{"head_dim": 64, "norm_place": "pre", "positions": "rope", "rope_theta": 10000.0, "qk_norm": true, "attn_scale": 0.125, "bias": "none", "learning_rate": 0.00471, "lr_mult_up": 0.975, "lr_head": 0.00861, "schedule": "wsd", "doc_mask": true, "max_steps": 4894}
Each number is 128 + 32 x the weight over its row's rms, rounded and kept within 0 to 255. Layers, rows and columns count from 0. Numbers have three digits each. The size before them is the row's rms in percent of the matrix's.

# down: layer 5 MLP down (transposed), 704x256, rms 0.178, rows 417-483, columns 64-127
# gate: layer 5 MLP gate, 704x256, rms 0.166, rows 418-484, columns 64-127
# up: layer 5 MLP up, 704x256, rms 0.179, rows 418-483, columns 64-127
down417 099:071091104095128123147089105146152135145099149141091172105073094167124101192095056128142160155175152039088118098158094136103116154120133193099132130154125093131093149116124114089063024087067101
gate418 097:145110098126169152096147131114146148093126115143104125122106159096117115093105135081084189128102146135133162102169157113193135077171166196061122182041142137117134154139111091159098168086103125
up418 100:089140108136164171126135178094148164070125179102045167115105079082126147085141137139117120131174095087099097105146090181194095086139187193133144126150110102152105134157123144215096229111082101
down418 095:130137104133075101128064121127118183169065141157095173171146093143163131159133134174107131122100155125093121089075074164159148128116114090185121105132096156127133111150133146138128255158111113
gate419 100:115130188097069148123117096087168123143214101086092143177165160132105121105097113094116084173091140101161171068098121084122087115112112154149140148118154119106129122168166157129135122127162129
up419 105:102109102127069148131117105165085066153181183172191139117173152109153130128060120120139120164160150094094156130139133145134139145136104163135151190108145122112118098138173130131146100080146165
down419 102:098142148059071136131111162151100099155138076150097169171178128119089180142096103134183099086134104099082120120094123194161158151135102181108075137132089206102109113084158135115163226095159117
gate420 099:145156153140128155151171087188136130164138115157148140105131103087170092155138115116125087114120164176132137110139109110075084155165041141117105140168088100103146142142150115109105166136119141
up420 099:148108155108105124117091054086151111111121143124146132124211049133139194127153106136110154138126073133140079110156161155117135144167133195109100178090124185146100120117164092213154141098144086
down420 099:110134131168152147118124118068111159121133177169109134102121091109118111122126144133154157147146151129138112113129148117114114146166088138088096075140100174064095093130102095052096076182082206
gate421 100:169101102114122088086108149066133174137109064129095120098123111151123125098202125137078166177150078126149122164131179109172145169171048133180084139128161108082130102129109093153124142143146122
up421 100:074065154114133080130099136089135149071143119084134161202135141213138150112103150124165077116152150059118101095107120089123122131063157126112115122150078126092125121130170116171128074174138053
down421 096:107106105173185109104139085122116123174119168146146140156145123147120126131107142137120170117122103129145141164089205108173164165120122159124159152182132173122145125142064086169087067094147090
gate422 102:113117124133170070047127096108096152161111142137104156087157135127132126219177159087150101138126128149179184142066144170102106107075142151120135104109123122175186178178117157144138129191127117
up422 102:129114102131148117078051105198110128163119122182175177192140186168098136139099149093088104201154170105125142154108122139150192081098118017071148110183125169148056094127139133168119121117083082
down422 104:173143154182131121188121107151143067143107135097139172174091160128104128093128111148156104128073098168090162145121098144127129152119120118146158142109137114072108139118111138110129216159126116
gate423 099:146093103136183129181060085055167102147133162159104082162130126176098115099105151137057186108146120115106080147130106161159107102105095146100194098144116152115144226175133152131099183094142140
up423 096:093158126151109220137123122147099130164123118151109114134121157139103173150107128185141113167087127104131173141144209109130112077168086108151123094108121129199161074107084178105147119161076156
down423 097:144104074097139097131121062144185161138177122089080136112060160135162108081100102112072197110104156148095132128148138094156125125059121124123130093149175145130078137135125130222089009134157151
gate424 103:126144165139115104183160109141178032132168131112126060122091147094165159107124159140127139177117146167088126165130106166092081099110165110102143112203168181144157128080060139129186125133143122
up424 099:191095135068120099117156153134173120161108107065099111111111112121132141117105121142144159209143100171100079113133124144138100129182127129090141115124149193121121100131116205164162101138111148
down424 097:127058173146133130140134143109158130092172117093141099157124108115079201128068126134089079119062164156190191139143189114160141109117173094097119133120149091117106120039112144160134149120162129
gate425 097:138159138149185172121167105154089173180139152186147067132114059068142146068138093117167135099147099127157147081124083206090077151166120183099198121135137105114193086051132162117097154098166146
up425 095:098133173056090122160060111164131134085143187179168099152074118182175111070172154177111113116158131144155109099143137146165145100166133191095174107126093076121140103140150111110140120207149124
down425 100:149130065104143125134100108141097163112156161160189111160147172105139146117145125111111112161091084125151071129135141091096111082132176151152096136149148114184052139095105093123130140136109190
gate426 104:170129193159128152147205101067076130162095117128141089174156124103137127160161133132137114138097195152113177119151118079099126129121168093138137014115136135107100108172099119121094108087149110
up426 109:165139163150176139125191170170188137119200159136167100168121124121140143148147155130151106121174123138135145121133148137126147143161138159162126105097165149080127139099131103054107137119141158
down426 107:112127162151082163129159145122085158070136124214165132109123067163092073106093142083095170125125150108155114119082123138123101117162158112207108160170025083121101113070160133053127066130132101
gate427 099:094119126165202106139130080163090061165106116160136138096146130096139146145154071062115097111087100117157177142122081152094106179158007119183070135129166145132097142128141154119132157133142120
up427 097:122123170097094090151091178192099131113126147083110068095096181131175157127094084111160164161122120146105161109090098118176112096119117152099120099147224100162105141103147101153103135103144149
down427 098:106175158167089126107164154165141174157186147113144130162099123121156143171118140097140160172130121159087107115063127107090109142160130161093144109128100142205130091130131198198176057147117143
gate428 104:134155071127102126149152126073152132086123176050173120147078132162102077136102142121133189056093129165122147185147112119135030155166078140133142118183101038078116139147105088115150114147129122
up428 103:069111138118100187109078056095145115152170139112139148116084131098142146160129167053116187110170087125133138167088108112066130107140175169041156067088160148147119135114057078122161158183191127
down428 103:153103121127132101141192115101145133168085139141174114115124129094120126138095114156106172130148094097076129115125124110091109114160083138159099130184048110167168141135125141141079207106142092
gate429 092:093102101167152071146141092131136127074181115149072135083134167103094114144156152152155084063111115135093058128148076107135108173115170121182084098151156193107120161145091138085145192110126112
up429 089:082135202130084166136153127160122137122077154114135150115144136141117039125101081141113091125112059149128115130146134117065153157141131134171091133155126129058112082166114154160127154084159091
down429 096:102138124173143146109127115115187160167148149112105105130130097161155073158141103071120129212153102132151118158138140157169146089109105127153174124145170128046156137077142091122126000129094148
gate430 095:096130123134162154178197105141155056095167135167053104141097129122158156145134079162126088157173140082151120109124110205158104186103131123089114130122136165148140105134096165112128140138153151
up430 093:090179085119149129137157120118147143115148150100084111086119104116116169174179128108130099081145144164123115119104110115138154160138153182142017216170098133187077120116104134175151168132151111
down430 097:098126153133065157146088088150057086148133091149129105137088103114103093120168127151091164140162130136156145135141120134131093125114159120144125150115149159218117113106122209098106255116112154
gate431 100:089151077142125098088102073120147137075168098151136138125025187078111105086129141129149179138162119150130134107183116123141098076141085162146101101123124181166164188129080089151123071103160096
up431 097:104122143107126131181130112160104149121095103135140113147101152110106201117181179049112124143139131102068167084139083145122162149126081116130132167127163128139175134098103048135149108093161096
down431 098:132152140157116110074119108107157107088133087128123131169075074091080088124165119107157161130106131148096179129144103130132115122141141154092178107123106143123106129115130157086138128135139184
gate432 096:146154149119126120124054097109129102110153159105128095128094111121128157170120107128135110112231191066145153153141115131134102124170095163107172141135167141086168090141095128121189108126062039
up432 097:188115160167139131087101147069142142145094165125045147132127173120173125137159119143131076152147140171091142166160128111131181110209126087151117160167161147180171153150140067151124133153105108
down432 088:137115085136148141171086157120162131122113096081113151099172145142158126162139108106182134138067133117137089150100108118102130127084176108087144078137105079156110172106133167185099247105197190
gate433 091:147133112180152174126122143148119140171138156132111118100091128158159155134166105117098172049150139118134177129139070127097137085156132120141141154094110164091189108096167078095168076072180086
up433 096:098153155093155064089132142097137159120128134073119199185110150094131138112098126137119146188107153148073107130092136140182150117134145118112137053144128079109091152159141174134078132173150123
down433 088:148108126122133128207125148128072131152121090167123082130187143128154107123113114119121127115122123126128109109124075163137108092141138132100135158143108125141144138112124115138113119101120162
gate434 104:098144126079117127124129130109113123121169057166153094111135130139098129131137152139085142060071117128176062100085156132190153095114145152061116162224131059109131107210147178188158102150119059
up434 096:126145147131097146119144138145100106154171154081198158137119084095075184142145123087156105107088091074194187128114174136076169126178153114176154131161122175086142134201116173099153118151104160
down434 102:168150106133102137175123099082140125067107081114140155145168153163132087164121175148183115131114110189110124121153092107126088154152148167131095163118107115087145086111055118099141018151128140
gate435 091:133117083112090164194167128206093118099071146153069148110094119100128101118104129110125096097145145093149143170111137112184148160182065117136161089086121108103179186076146103142121091163144083
up435 098:194068089130121131155135135085149117132117134122161166119125140133124100099128127136087097130083085220156133152150126123198095122129132105172168111050084154152160198095133100079161172144180092
down435 100:168122040160120169124146094142098066106123177101133174101142164103097093100112149143135144150121081118102133132128179077128130130156129102155111134059159157165137135096158098148133186124171100
gate436 099:185178089145159125088074086188160071106140109204127108181092178112202088142135173116151143137110067100159103148143126127153162166102173113124203116117128125137171096164128183187104113094145153
up436 105:143148134120082094132103124154126162068119118155154107095196114084123116111124128104127103177115135062171125186086104110138188133126181104157139159151181153155164138149102108122130088143174176
down436 102:111094179103112172166044135095168149156109146124138129122148112140137162059116102116166100110111106122098144094142117118150097102102147106183162179103128125124152125154129074163118116173143126
gate437 099:181110086088156192111144113118131145130132118114142130129096151133104104093120141109133154124099116173154130126141124123132115114112119075127149101173135155141148063107104130122129125122168172
up437 102:126161098132093103161129112120113149079142107104153133099190134114099099118139082161122119187125148100092130143157135156075144174134115080121121071134113156127132189148148109110149164145159158
down437 097:124084128117123119115149131108083186108142137141146143088172076112039131120059100137114129091115100056117092125112115137120089151149181107067055117107038108199109146188143071227147176191088084
gate438 099:083181092161063215112125098079154129078115112131107161148138145163143141083129152153139143121053157127115143149118113158150139134146121101122154157144163156070114033104043041149142107143141106
up438 103:105132142094108142144102139123140132124137145089125106149079119086114119131132171126136126155146134176084159161115070107111087096142176137132071094165159111115146151164187112096170079139109159
down438 104:192120110140129167093136148128058113128126105144158120110127098116108070184142180128053136097129167081105120126180107160136135122125103130137191110158130117149181084097075105181152105136126127
gate439 097:139087153112119171142110159029154095117116127127056147108109195142172091132163158132155091173118099161116131133130115103136125155127099090102059148127129128152113128164197097045084185136130104
up439 093:098134111141099077099114078163077132083086137097105117099095149122117157092081165110108113182161145119127149141109115104060084114185141135133078134099145140165131119125173061116175138153162148
down439 095:135117091121124123112139102160109171142090167142142152081179118112107159088149158191125110114117154133188148186174107144133103126152078133169149137125138087254139093083144181137141169161080124
gate440 097:110127162172098122059131074164149123179142137087087135130079155105159050079071108121083126138135106123097075168157145137075123189155122176111162134119175113125137157136069118163131089127130102
up440 098:142132111169118104141137162116119148124072076145171153103170161062138133171172102186068157106145102130175189097101136133059138175135115089147129192193134098135144094135122141130142146071144092
down440 099:144104117159110101107132090107136137065119136105078106157093104107118173130080179149075150100071173121107123097085120128144131158126161126101142149085113115118120093116129148127107132145182102
gate441 095:133110103127181100155124167094168127167176085129115093078077086056185160158096133111111084149103132113134167123152110150079145127159068174136155072137129185085101097108146113153139081103123139
up441 096:144131094107197100049099128122108133118155115139089153089080141151124100124058138078104188154145142123036126197118141143129181169159114095135146137072140151096114174116082164116161121102143158
down441 101:150104051153174179135077119148076128139131132088099141086107152101175104119170131122136133100140142085086130141145101111133062166182096134128135111108128103150124159125131174140095081113119102
gate442 104:106158095130115159159114141136135139143116106178113112156123112132109153148100101131072059158129156124135178134073150086173132196067122103137150146165125101128133126141141092105091110106164195
up442 094:118119120150109116031148120138120171154140104169126154095161134126079142130128153147101122149117152196105086091012173169139147132089118082115158132133153109124160096089175159080121120132204142
down442 098:182103120114125126148143126126124114134125122133187114112135130141183104156190176133103098121125102100130181090104121099169087137121096162147095139122129138173112122088105112093172017110147087
gate443 099:163197131143100095132161156079089107109143143118119084187128124133104125107083112046104151069076181105102116063097165159114150098128026066085163116113062138097141142107124143109068084143093133
up443 099:102097135151106192162093118097116068136124141083086109145111118138130109162157125108102130104210167145073173097111211137134070105115147094171186130064153181041110089136116133157171119116154189
down443 101:117151110184066126145146161111120123149117127131124139123188151147137083092126198127152151089104114161061069044125141116138089145076144133129158127072110143165121110141119119162151096113143112
gate444 098:135128123128171141152121147145134111117144082179140162106142146115125114105132102082091112168183142133154150115137121100106092145136125154186174115123117167080126077127079151155070090093115105
up444 105:086083149082055137120149131158091118118144088119113124132110130195149164114048103164175086111124108079115127187066124137090167165116118175091094112143149144125089162165150095241090130156121136
down444 105:155117133110109175129140175183136108128145104100106139117121199142084202122131106110104147128152107146100134090155096147122150144066103093080133142076183172089124088126150100169136114123102083
gate445 094:115129127084103080121095163120115154097100130113141182098149159173073086136126043109084082071150154143144093080099121115170133105126164136167167146160158095112134109136215116148128081163161153
up445 090:105148100139081117107104159073202142096113142117107147145079103099169173077134123133161102153093057180169095092105172115135167145175193064070145137132152153136108157161125170096113115128196147
down445 099:141128154131162180105127125109120155103115127113154146109146154108141128102172119132090153137093143107087122099131114102111064105153102165128159096097079121089181079133073097136145108136097165
gate446 108:112140121081172143138113117086125102153101103109119151089121126123094146123144086048137136157133111148140138179188113134161145121176147147094089138168174094093128134139112125151094182039141106
up446 094:112141134142147126112170166145183098094135148122113108102142195077088140130099161172112133107119171111135156070100118126126115115168088128152156203109157119159086119141205116118159116107162145
down446 098:084189143155139077122148166169115103149116102116140138098155123132144126130141111098147161196163077119143118144181090145163148135158127123198095179200187135037129117163112113102113000098150114
gate447 101:079126129164103097087043148113147095177188161066120132079124140133133140107131203117140119066148122138134134161100183136151141175192140147138159053125128098137125112150131135107153206125173140
up447 092:133085118167143100156094123117182065142123150147142106162161127190128119116104125154078062173134143144136136168126130146161127165161143084194104112138124171157141146135131160136193150069086148
down447 100:100172139134130101142175133096090135112141101152123102183098150064120062140141161098131181134132152071095062089205076137139071135115147145112137102138091105139083168145126036137096223133156136
gate448 092:066159107150123149141093140141161114116167178167125072091102152147115134078125152172139209195076068151157145059099096125182053106122153115143125115124092138146130118104101119117110154126145154
up448 086:122127118106086148063071163136136118125120148111195165132151160112117151132086095136095171122143120147119147121083156186077089122108087148077093134131103101129128071114140062103124151124125144
down448 091:135162127129156108143187118090121121114143234116137079126160087136125063093133112139201151203074118140147109070158159121221119101127136135168130133116121173121119133078099142124103047132142116
gate449 098:151092142190121147123179138162143113088205116091146094061074092182126144154081109080140129138105153092143072081151157114123105118085069141165143119159138118181183185135105114129097144119098170
up449 098:131102117174131105140140124144149114100132159151166167108118118113145139135107191104139126103100162139132127166142127086122096086181083125130129149157064081106096161123084151101171140095079113
down449 096:154122120154159147093099104130087146144131133134086187107104125132146145153122098077120107148135136145139130136166061110145116136092107145153080111144136176197130120118159096197084255101164082
gate450 104:157073130119147203113150147106165151148130095059135132137153074155112102165130077127140124183111093074128123111105126154115071180162213133027128079107117130136114106158075143149117130106102177
up450 106:085136123091119169112083117195086106158122118055100136141191118125087137135133081185175185100088142178187167110143132105124105131042068104084129154130124111114125153169180105147171162107192208
down450 105:158131156161157147113149098073127127130110108112139067184068148075122129127176174104120196064108164096094129130118113126168130134108143130073140134155145098173140116133091121205078129112061196
gate451 095:101136098201080119196153165136154134136121133128145174118180120076081151104099117155134109163084121084148117132090079132081089110137124150123136137134210131155147101141190119140094156038139161
up451 099:141127144067153126094084176081140094056141146107158193067123115137183207061141142145113144141093100122162081079133139121162138137087142098131131066055130110158168122109130131071076177130163108
down451 102:147182119078173168140111198083109053130120165117181065097093135131173132046131155108127146108156162148140124107143133136093100130141091133117137104116136120138122099149125086124092122197156153
gate452 103:042126137121161156143164114169131153159159109085203117140133133111176121162091103102109126124077178174129127125137113161157057137107108183104155155119125082047112172137098105071111156138162143
up452 099:151116109158137114119120157096027194119129119136120110135125143123091197173166155118134147128106106135201154110152048092157140215112087100140067107144140112133152156166109147173174136104122120
down452 096:139107145120052133096140088085045130184130109095097098122154132135126143148172131111118126147132137127151114119181119138070099102128135162113143106131079069135109128142073160120124122147156139
gate453 104:134158148103092148170140131106168106117185078147106125142154229111067134165131058141198107141070159126092088166101149164100152123119129119083123115175146086170114124155121145114135072151058121
up453 107:153105165073127135160138105142133089152100110076124093138187149163071103192160134157129145111154116164101112116156141197115081148166191078102127082125119112122092073107127071100130158145152173
down453 106:139050114170098137116199110181140156185169112102139092148126160126066136071163091145165106131181119158155098092100173103129150138139131193157069141156069124132141168160138080129113170162134080
gate454 102:168116131148067101106140198142131085152140076132086170103110174112168135095140135104130216117163152141092132125119098147113085128152114135138169171143097096119152156102167107072150132161103091
up454 103:136136098095174091097115156116122175150125119133090125151099153092177157157124095126130109148130144113153115087153137189134114112095191152179126102159147071131150146136142114120132150107115144
down454 101:102161154085140188104083121113113128093113106067106198077152205130105117122187082138137112086112114070092135147083145148083056111135154177120083117092152090190115122152110090156153078051101116
gate455 104:072103150157148080176139111158117119133105100120163091073102082084132086097148131147050136145109070077082125157170105127111088155107147186123126116133105159145109142189104127171110124152157158
up455 097:140141153140171130130120155151135121136132168104110110094129120167147114153126143110163195130108167088072190124137120069092103126092172108110114172092047153164192114115126063139135088062079107
down455 093:152120153080143192139112127177151179099098086178137159110126155135189099090139087156191137136121152120110126149155136106160121160080095210204124120121121140134059115188131170103062158148146101
gate456 095:118132063141098146157148112133181101161130167093137090083193093097108113121118071138167113129077113171130104192107102101160075128136157180139122152142126118168104138190125139171139123118109127
up456 095:141103049173087110185109119120125161117082148102113135149102118158138133139097107163178131105189125131097094105070099142087134131155076135098121103114138085096157157135114117063164093141135173
down456 095:108125112164135083125139116160089137113099177119137145127145087076122136163126141155087101162172141126149145160164118192087156072079135148134143095167128141134078182144162145142091227151177111
gate457 098:095140075152170149098121133168121130147143127150127130130101053147127156109099068083108141146071081068150174123111172118117088099133128104067144159204107104105112117134120110170085151126147125
up457 095:150125135131104094123135104107079177081116124116077181137120133119140171166143222084078107125132139108094118106195111083110154130127147130146087141156082158144068124099109140096170101197078117
down457 097:121146086098098152117134105142113193122114104120134119067110114190165152173130115124137149134145105088133068169137057147090073141045142102175124141104130126120124166135137148173155000156054141
gate458 104:169125129169155150180208152173141185182121114154135155060082139133156138101087127156146161111199163084133146180097096141128169108117125140102164055161054120133132057148164105108134074146160097
up458 103:139115199077177108168049142153130095111152129140124149157137129176127118099155165142231154098106106183139094095126155104129117093159067170167180118168119164130143102128108093141093100109170095
down458 105:142100183168137143149147077109139159102119111093191146139107107159115141113137131118091185116118125129122099120134077107100145121092154143154145106174151153142099091200120105140119130069105136
gate459 098:096104081171111157188131128175135116172131113142108138150099189097164151124197205075132152114106150118125120144101145113181151089183094073149128142112132179127128063077119147139104184108124052
up459 101:089104138117115169137117130144156131182138127117125113096134089093129128135100154112203102115140121093169107181196112082111140126089136155080157150111133103170132122192117169096124064143117172
down459 098:151140103140157134153133148082171132153171145108108087125104137164107183114103149176158146110180106149153140113155116163138111139108147129174183180138116218152163151094114028131112105115111141
gate460 100:161166154127129082079157143098161088136086051126107166120129086136132114125116167102093145097146182116167143133081124117100185083098118201112127135133111107061135132152139143157128156166085143
up460 101:083169079119100187051095095157155150112119095131098169142050146139124120157127174133125127126159140063149180132131119072192140155135191145114130183114100147143115128122114128124173168116117090
down460 098:112142122088102131134196118149180159117095155050097147155093176142111138124177119106063232129173115114113136165142164130089141145154137154134081078084052206137073139045133165184127134104093066
gate461 100:136121181186096095080141098128138165154142144124125109090146149168186214079108143169126097119119123120195170158116108143126147179064117130218129125168115108227123136107118155170096119125145139
up461 092:197105173164082157148159160155153179135159167119129127110120098124087102090098154164104161181120113161071163154156139083109169122140136112112116146116190154176142122098049188069122107163102186
down461 099:069080144081158160193116113078132139130162079130148113115133129170093084181096134100128155134118120103122121151072106135132108082088141140135133121152174099112114111151137139131173254078129143
gate462 102:094129147142115130107166105171131156129134103082155107085169187217151117154187113137163131143106191129084112137169094125099105122076147202088117060134169120087195166149121109118149125109144069
up462 100:155132128114142177141115127103178133092121165047124113109088185100138088173051142085128129121141108075109123122084142099156109121158125125115168152128145096206117140126158125101128122120101114
down462 101:158139200164136067134201139170099204080185162175170070113093134134080153173122158151142141081104118161130157150123112161083129131172135135119114088121175092117127187121179157075147114125145125
gate463 102:119104066155095152160135130133131068167106100164115119177138141118166135077092152145176118091132164176183068135101086175120133123094128126116139111162145143085073135158125158208145141138108155
up463 108:139157120123145154121107109148131107130171087132144084104134075039116106132103145134160053134098104104126138141170140166114086146116153154158089096126151129148119147165155140144151141158141108
down463 107:157139168151081120155138049117113155133130139114136155136138130139115165141208118166145082132144134147110130131141069077091130077130146125136149118112099162105162158119127123125112069151185039
gate464 092:166132088105181094155079123143115163123173127146138110090055159163095148105120130064108133117137125079123143142088129139130103142160136136133122125099152092081065125146096145166086120202110092
up464 095:109170152161136134129121113117166113120153124089155179146103118130084135098130092217085153119167114133141173116066145126148176088126084179094088090112125200079153140147139159164176105104100146
down464 095:098156166132169088033080096180125171132155108111098185147151134129179154129184177119110136144179189224097111115141154120142126120121101149120101125161130118139137151035158124109185036132175175
gate465 103:098107123139166151071159162107146134132172118129084166091172073090143094178171218113176177149136090167155115142167114182097125120152198110153140079097113094088103135141086134065122100144103106
up465 100:162132130137182133104166142148100151178094089180139117112130123117105155088161121093133138143149104148090159146183099155165167156152097135105146130098148170214193167137111107110125128082115123
down465 100:123124133098178159192068176184098103152136138150116192128082064111151172107163139123161181084100184111167109122199143166132128062094101149142119125106179132094161099150078130116139064106143144
gate466 098:125137147116171125184123128044163129089127095159117129091117137137146157087167187161109156070126151148191099138137143113095182116110177167124221130100094147106127145167115115068085140117126090
up466 103:131117073155119134110103084100092154158205162147103156147139145165132083147121124070118135127167137202137172081158104135180139126154168161098121097161138091099119159177142089093125081179099163
down466 104:168145115120158130116114071162205060102120149149109174074104145157106139172122066139138138136151180110148120139139102124201093126157090074131107176160102154110137176079188128128136200111126103
gate467 102:116121192150181144134136159206096101152085093113102079136137156128154130163144176105129179102076093127129181157120126155149095115125121103119189105113093109122161066141151121113127130161177111
up467 104:113134130092171124138100090101119137054100148164088116120114119150068134144116021137131147101164134151132101101075086096174160130124130124159077140141188124114118156122119121182163156084138130
down467 098:092137142137142146190145118122143158099115143201153128132162072147096147132146151069103150141110145122157129095158085104128149162160108101166126142125148164120091132128094098127187040075142122
gate468 103:095138129172133149121144144127109089135132122130087121134154151145093185150117092150107137115084157154109146122163139167067150127133047095084165079192092082110180146126122129138125113140105139
up468 107:111103128124046140140144128125137091143124128110064068145138100106158144109162149122082170104125087101151124114154106191093113111152078116148174135118152099133116089122157131118142132141106152
down468 108:100090121147161103074120114157140125142106132154151148064113152125093102102097104187112133125042091138110112121133165087097100151153123146112099108053145191058096136094203197035092198130139099
gate469 104:120155183119118125125148098095158134142148136101087159098151154154169128159106140179144122065206128122139095135131152106168082113084116116065127144059109066100099092152114132192124130085116146
up469 104:099146108128110070161073116190131135144172116147172160121140105128106125197067124137109152156071150146170209160093177138103172110148167162156129113089127137106159126099102074110155143136113124
down469 106:080125161089087127105106174129092118125148138109092111127128144130130113160099102144203059177127093076182131122119146099126146137140125115141168095055145106138068141132100151075151079066100123
gate470 106:063149092122154119125123172144164140164164128169175138133122154063106101159167184133097092101131177090166144092161119127121109116137104113164176163145111143112167061182099151128189130172133127
up470 104:101083081053126103150124117156134096157063130137110117096145182156114155099113096184099092149141084139152142132086128124143152092160120130104108208172114121089075200131130139112035120090145085
down470 102:113106100093124119104155113104144152172052143155099075132146244126113106137111074129132143139174147125111145158145075152128099160170165165082134181084105168146165139113121131196145141061156161
gate471 101:110142104099150138157094061147115109160139109192142097074123114158081157144107136166135089130132136130143137089083147145126178101111155100152125086155127125102113099160105127104074116136102162
up471 099:102115152123112157103155089164156105137128135128156094144113102145128164129102126058123101139077094152123128136141122100118050081188225113169125072108131067058151137148122104158152138160168113
down471 097:104141111121151058128099108122103144170131168124084140125130111123147098112123178092102140092164140132153159139128163162122124087172135162179158058179159102134136133093148171081154087095053122
gate472 100:150155130112113141139120127099169122114111186113092091106134062165097123108076101079093138098146177176093199154048078208094156130150134142111097117119109085148098135137160130115103108154125143
up472 089:105118147161078087116153088160121118107170063171140111118110123125133093165154093052117156097214108150164158148171112072151098112134127128138127185065180139094157138138076100160097135086107169
down472 089:201097134077173150162148155073125164064094152109117094165136156130133168116128131129067081091106177168112144134123164217074169079115092115151115110160094117138094089184110140079126063129068103
gate473 099:104092160178139087170164146119141188124097183044048129109172135070149118123154156104108176083103136193151055164072114138133161088064111125101179158105102144185121148125145103098089111153102102
up473 104:149097173128064135165161183100144105078070137139100117148127151079133068166096200107158164122095162183075043134093090119095109118169160123131168160170174080114147148176145154091109165138129080
down473 100:128116140123162076191106082181147125168144213172153102125120176132170122085088157095124151133105115117141046130146146156182120133190196156108107125112112139133164103209172128092125158135183136
gate474 104:102113165076116156201099108192123140106118072154110131108130138073100174122145150115170116154113048184141144103113125160109112094156127176134081119125138160115089120073121095136142137142104126
up474 098:114101149104122091147133136175135127043113112148083153147141145087108067133089133168125111089146110091150089154140133103160094205118152157177166089155118180074098077119136135103132138137151134
down474 101:072147196122083159105102164104121106118081096106059139128128180172128130146166155092080120094090100093090185101067152090123118089106079072162113222208128142106106050111121099145113086151141114
gate475 098:144107147131160151156109118097093071106097058132098144085131105116203111138107096112126112133132107077058150132138099097097151171137055177150171091074126115144101190152120141132105109116113091
up475 098:140070146151110098145066144101131130124136122149156092116063133082155050076132209139151157113101132120117144125176141177145108149178101091185199113105122108150163126180098146105094136145087101
down475 099:155127196115151091148181129100110134092104135099096163084112170139111117180143067090150102161100118067146170125076079107130085118106159135191149168140125130086135125143121139076115069138061134
gate476 094:152146111068117149060136090132160161136149113129080143175070127137157134136152081093095167141097150154156204146142139117114076115182118097119180126085098154135136108099110130103115130133142136
up476 087:090092157141154125108200181027144165116058147213096125166111139066132218204160135103077100123132111125156128164099094087184137156112141062160124111133108136125139135099124143180144170100106128
down476 096:114136092164124079156098100181103110104196108075175102073159167113078010080096086162186151130132079128072127146135154174146105143164140144125126133126120061078125162134176105166142137101183096
gate477 103:123217123071127124136079151099102154112169122162108133026146124130107142120097125089109109097172150190099096141148081105094106102095120166157153061130160085155137140114085081173153130124149138
up477 100:109097078085102084145141133121092106130161154155057062154116096097160130112103107131104120147140133115159134159156180125114088101091125135089085162144112095103110132100075115130109117150093123
down477 102:142111118151142115099099114122029140129115169117152127118125228109072167115131164201076172123146133125134128146115115105158129114094124153163154113137087101137127183124152112073127165145148119
gate478 100:195130138100111125087115139159083088134120155113157102106100187133194119124136111183101141120114151140156165142106131164125096134106127138107089127188202101154130123160109143109123149110155131
up478 104:064160101140094152132087148115157103092159143060135128135109089082129064149111143090130153147166096191121094137126113140150202117118129104091158163126094090089021123121145044063170080117115099
down478 105:072147121139090136125091143063127129130141016145165140177112168128166128136172148079046159122126166159122146167088128098139110122143125106143116159135121140112104107157130141106078080138164168
gate479 102:153152159135156162094165151146136119075105161130125098103145167177134207105100196074124133111181084094089117115132145146115119117152107123131103130147126087163130172129173099113149051147089079
up479 108:112072136124113165118124159169183141113186087043151121168143142088119098118146099115147121109132134169101125079176160089172129189101133110105163084139120177168158144099132124159166163137173119
down479 107:092189071124147104106091093095080135130132071153097152169133057090154135127176058131177122138146109104150072137106110084175123166158168104131081096146095090127168138142201091114130060109131143
gate480 101:093107116158121149182039149087144161133132134180135128107180192112109127154062095141071111090143093106073079162064125134124136144144108148114101158143087109190165146144063080146196131153137110
up480 097:121119230134115082169171104111091134131157154137113107109118082136121142129191099149122141162137106103108113099192111136163130105146109130156146137065079088146075133129138137118101096141184111
down480 096:058134118125091200144102132140198153192070147085177091080091142130106109124152125162147086092083129041164115092120170075101174187093143120151116169124093120218110167091150119117075138129087143
gate481 095:135136163132148121132150121170131102104129124117160103108117074114094108163116029116158104113113149100209113180148100134129122122099211167124101094156119173160103083142140122089073132119141186
up481 094:121125085144103184191211130109136108134138166160089169125169156068122183097121122144163107134133167124126132149114178136115149110133066098076103116148123123160071054077111139154119186080075106
down481 098:153150121131122091121103124109150171163152114058128125120182134148069150200155166110123097120117109187106113215167124186160112089066123116054127118112090178068202110119046092092100112119078122
gate482 102:108122140119109135152184093116128109140135111161208177109138141132104094150136148172131125147174094166097126108074038092084118184086162144115111095139137130069119197188065155137078093156139127
up482 105:132177171115127100158101105127127077108181084184096166120133196066157161201158097139092170138171054122119112113111188167091109175074159096140123108204138111070161111162145103139137135177172126
down482 106:115144181114161136122127095051186153151121108117046069110103146115186126148081135118107086144152136138129134162082111110160139110075136179087137120068148102167123102077152145129127065174150062
gate483 101:134133116108123126160158183148144125092113081170090142060119152134117186182058190080164154112051107189123127183136125152174170037151161156109147140169123076176185165108136165136092106077087096
up483 105:144082127094162143087061112133139164081103128098125142165140144080118115150167138118138175144142092117169171080121105128202163152179169171161141223152141110109083110167146105166129141124150117
down483 106:112115175101093097106099105157118128088123100150135167120120112114140094141124126132080127173062148123181092145165134140131198188139175129134135159167140149096153066161110094171125113138153154
gate484 104:128148151127120130131152094118194088149107104117100188166079151131170047062159086196156084119143115147104141144182145087059137137144101110143111150166112162099116113113156146125112070126170148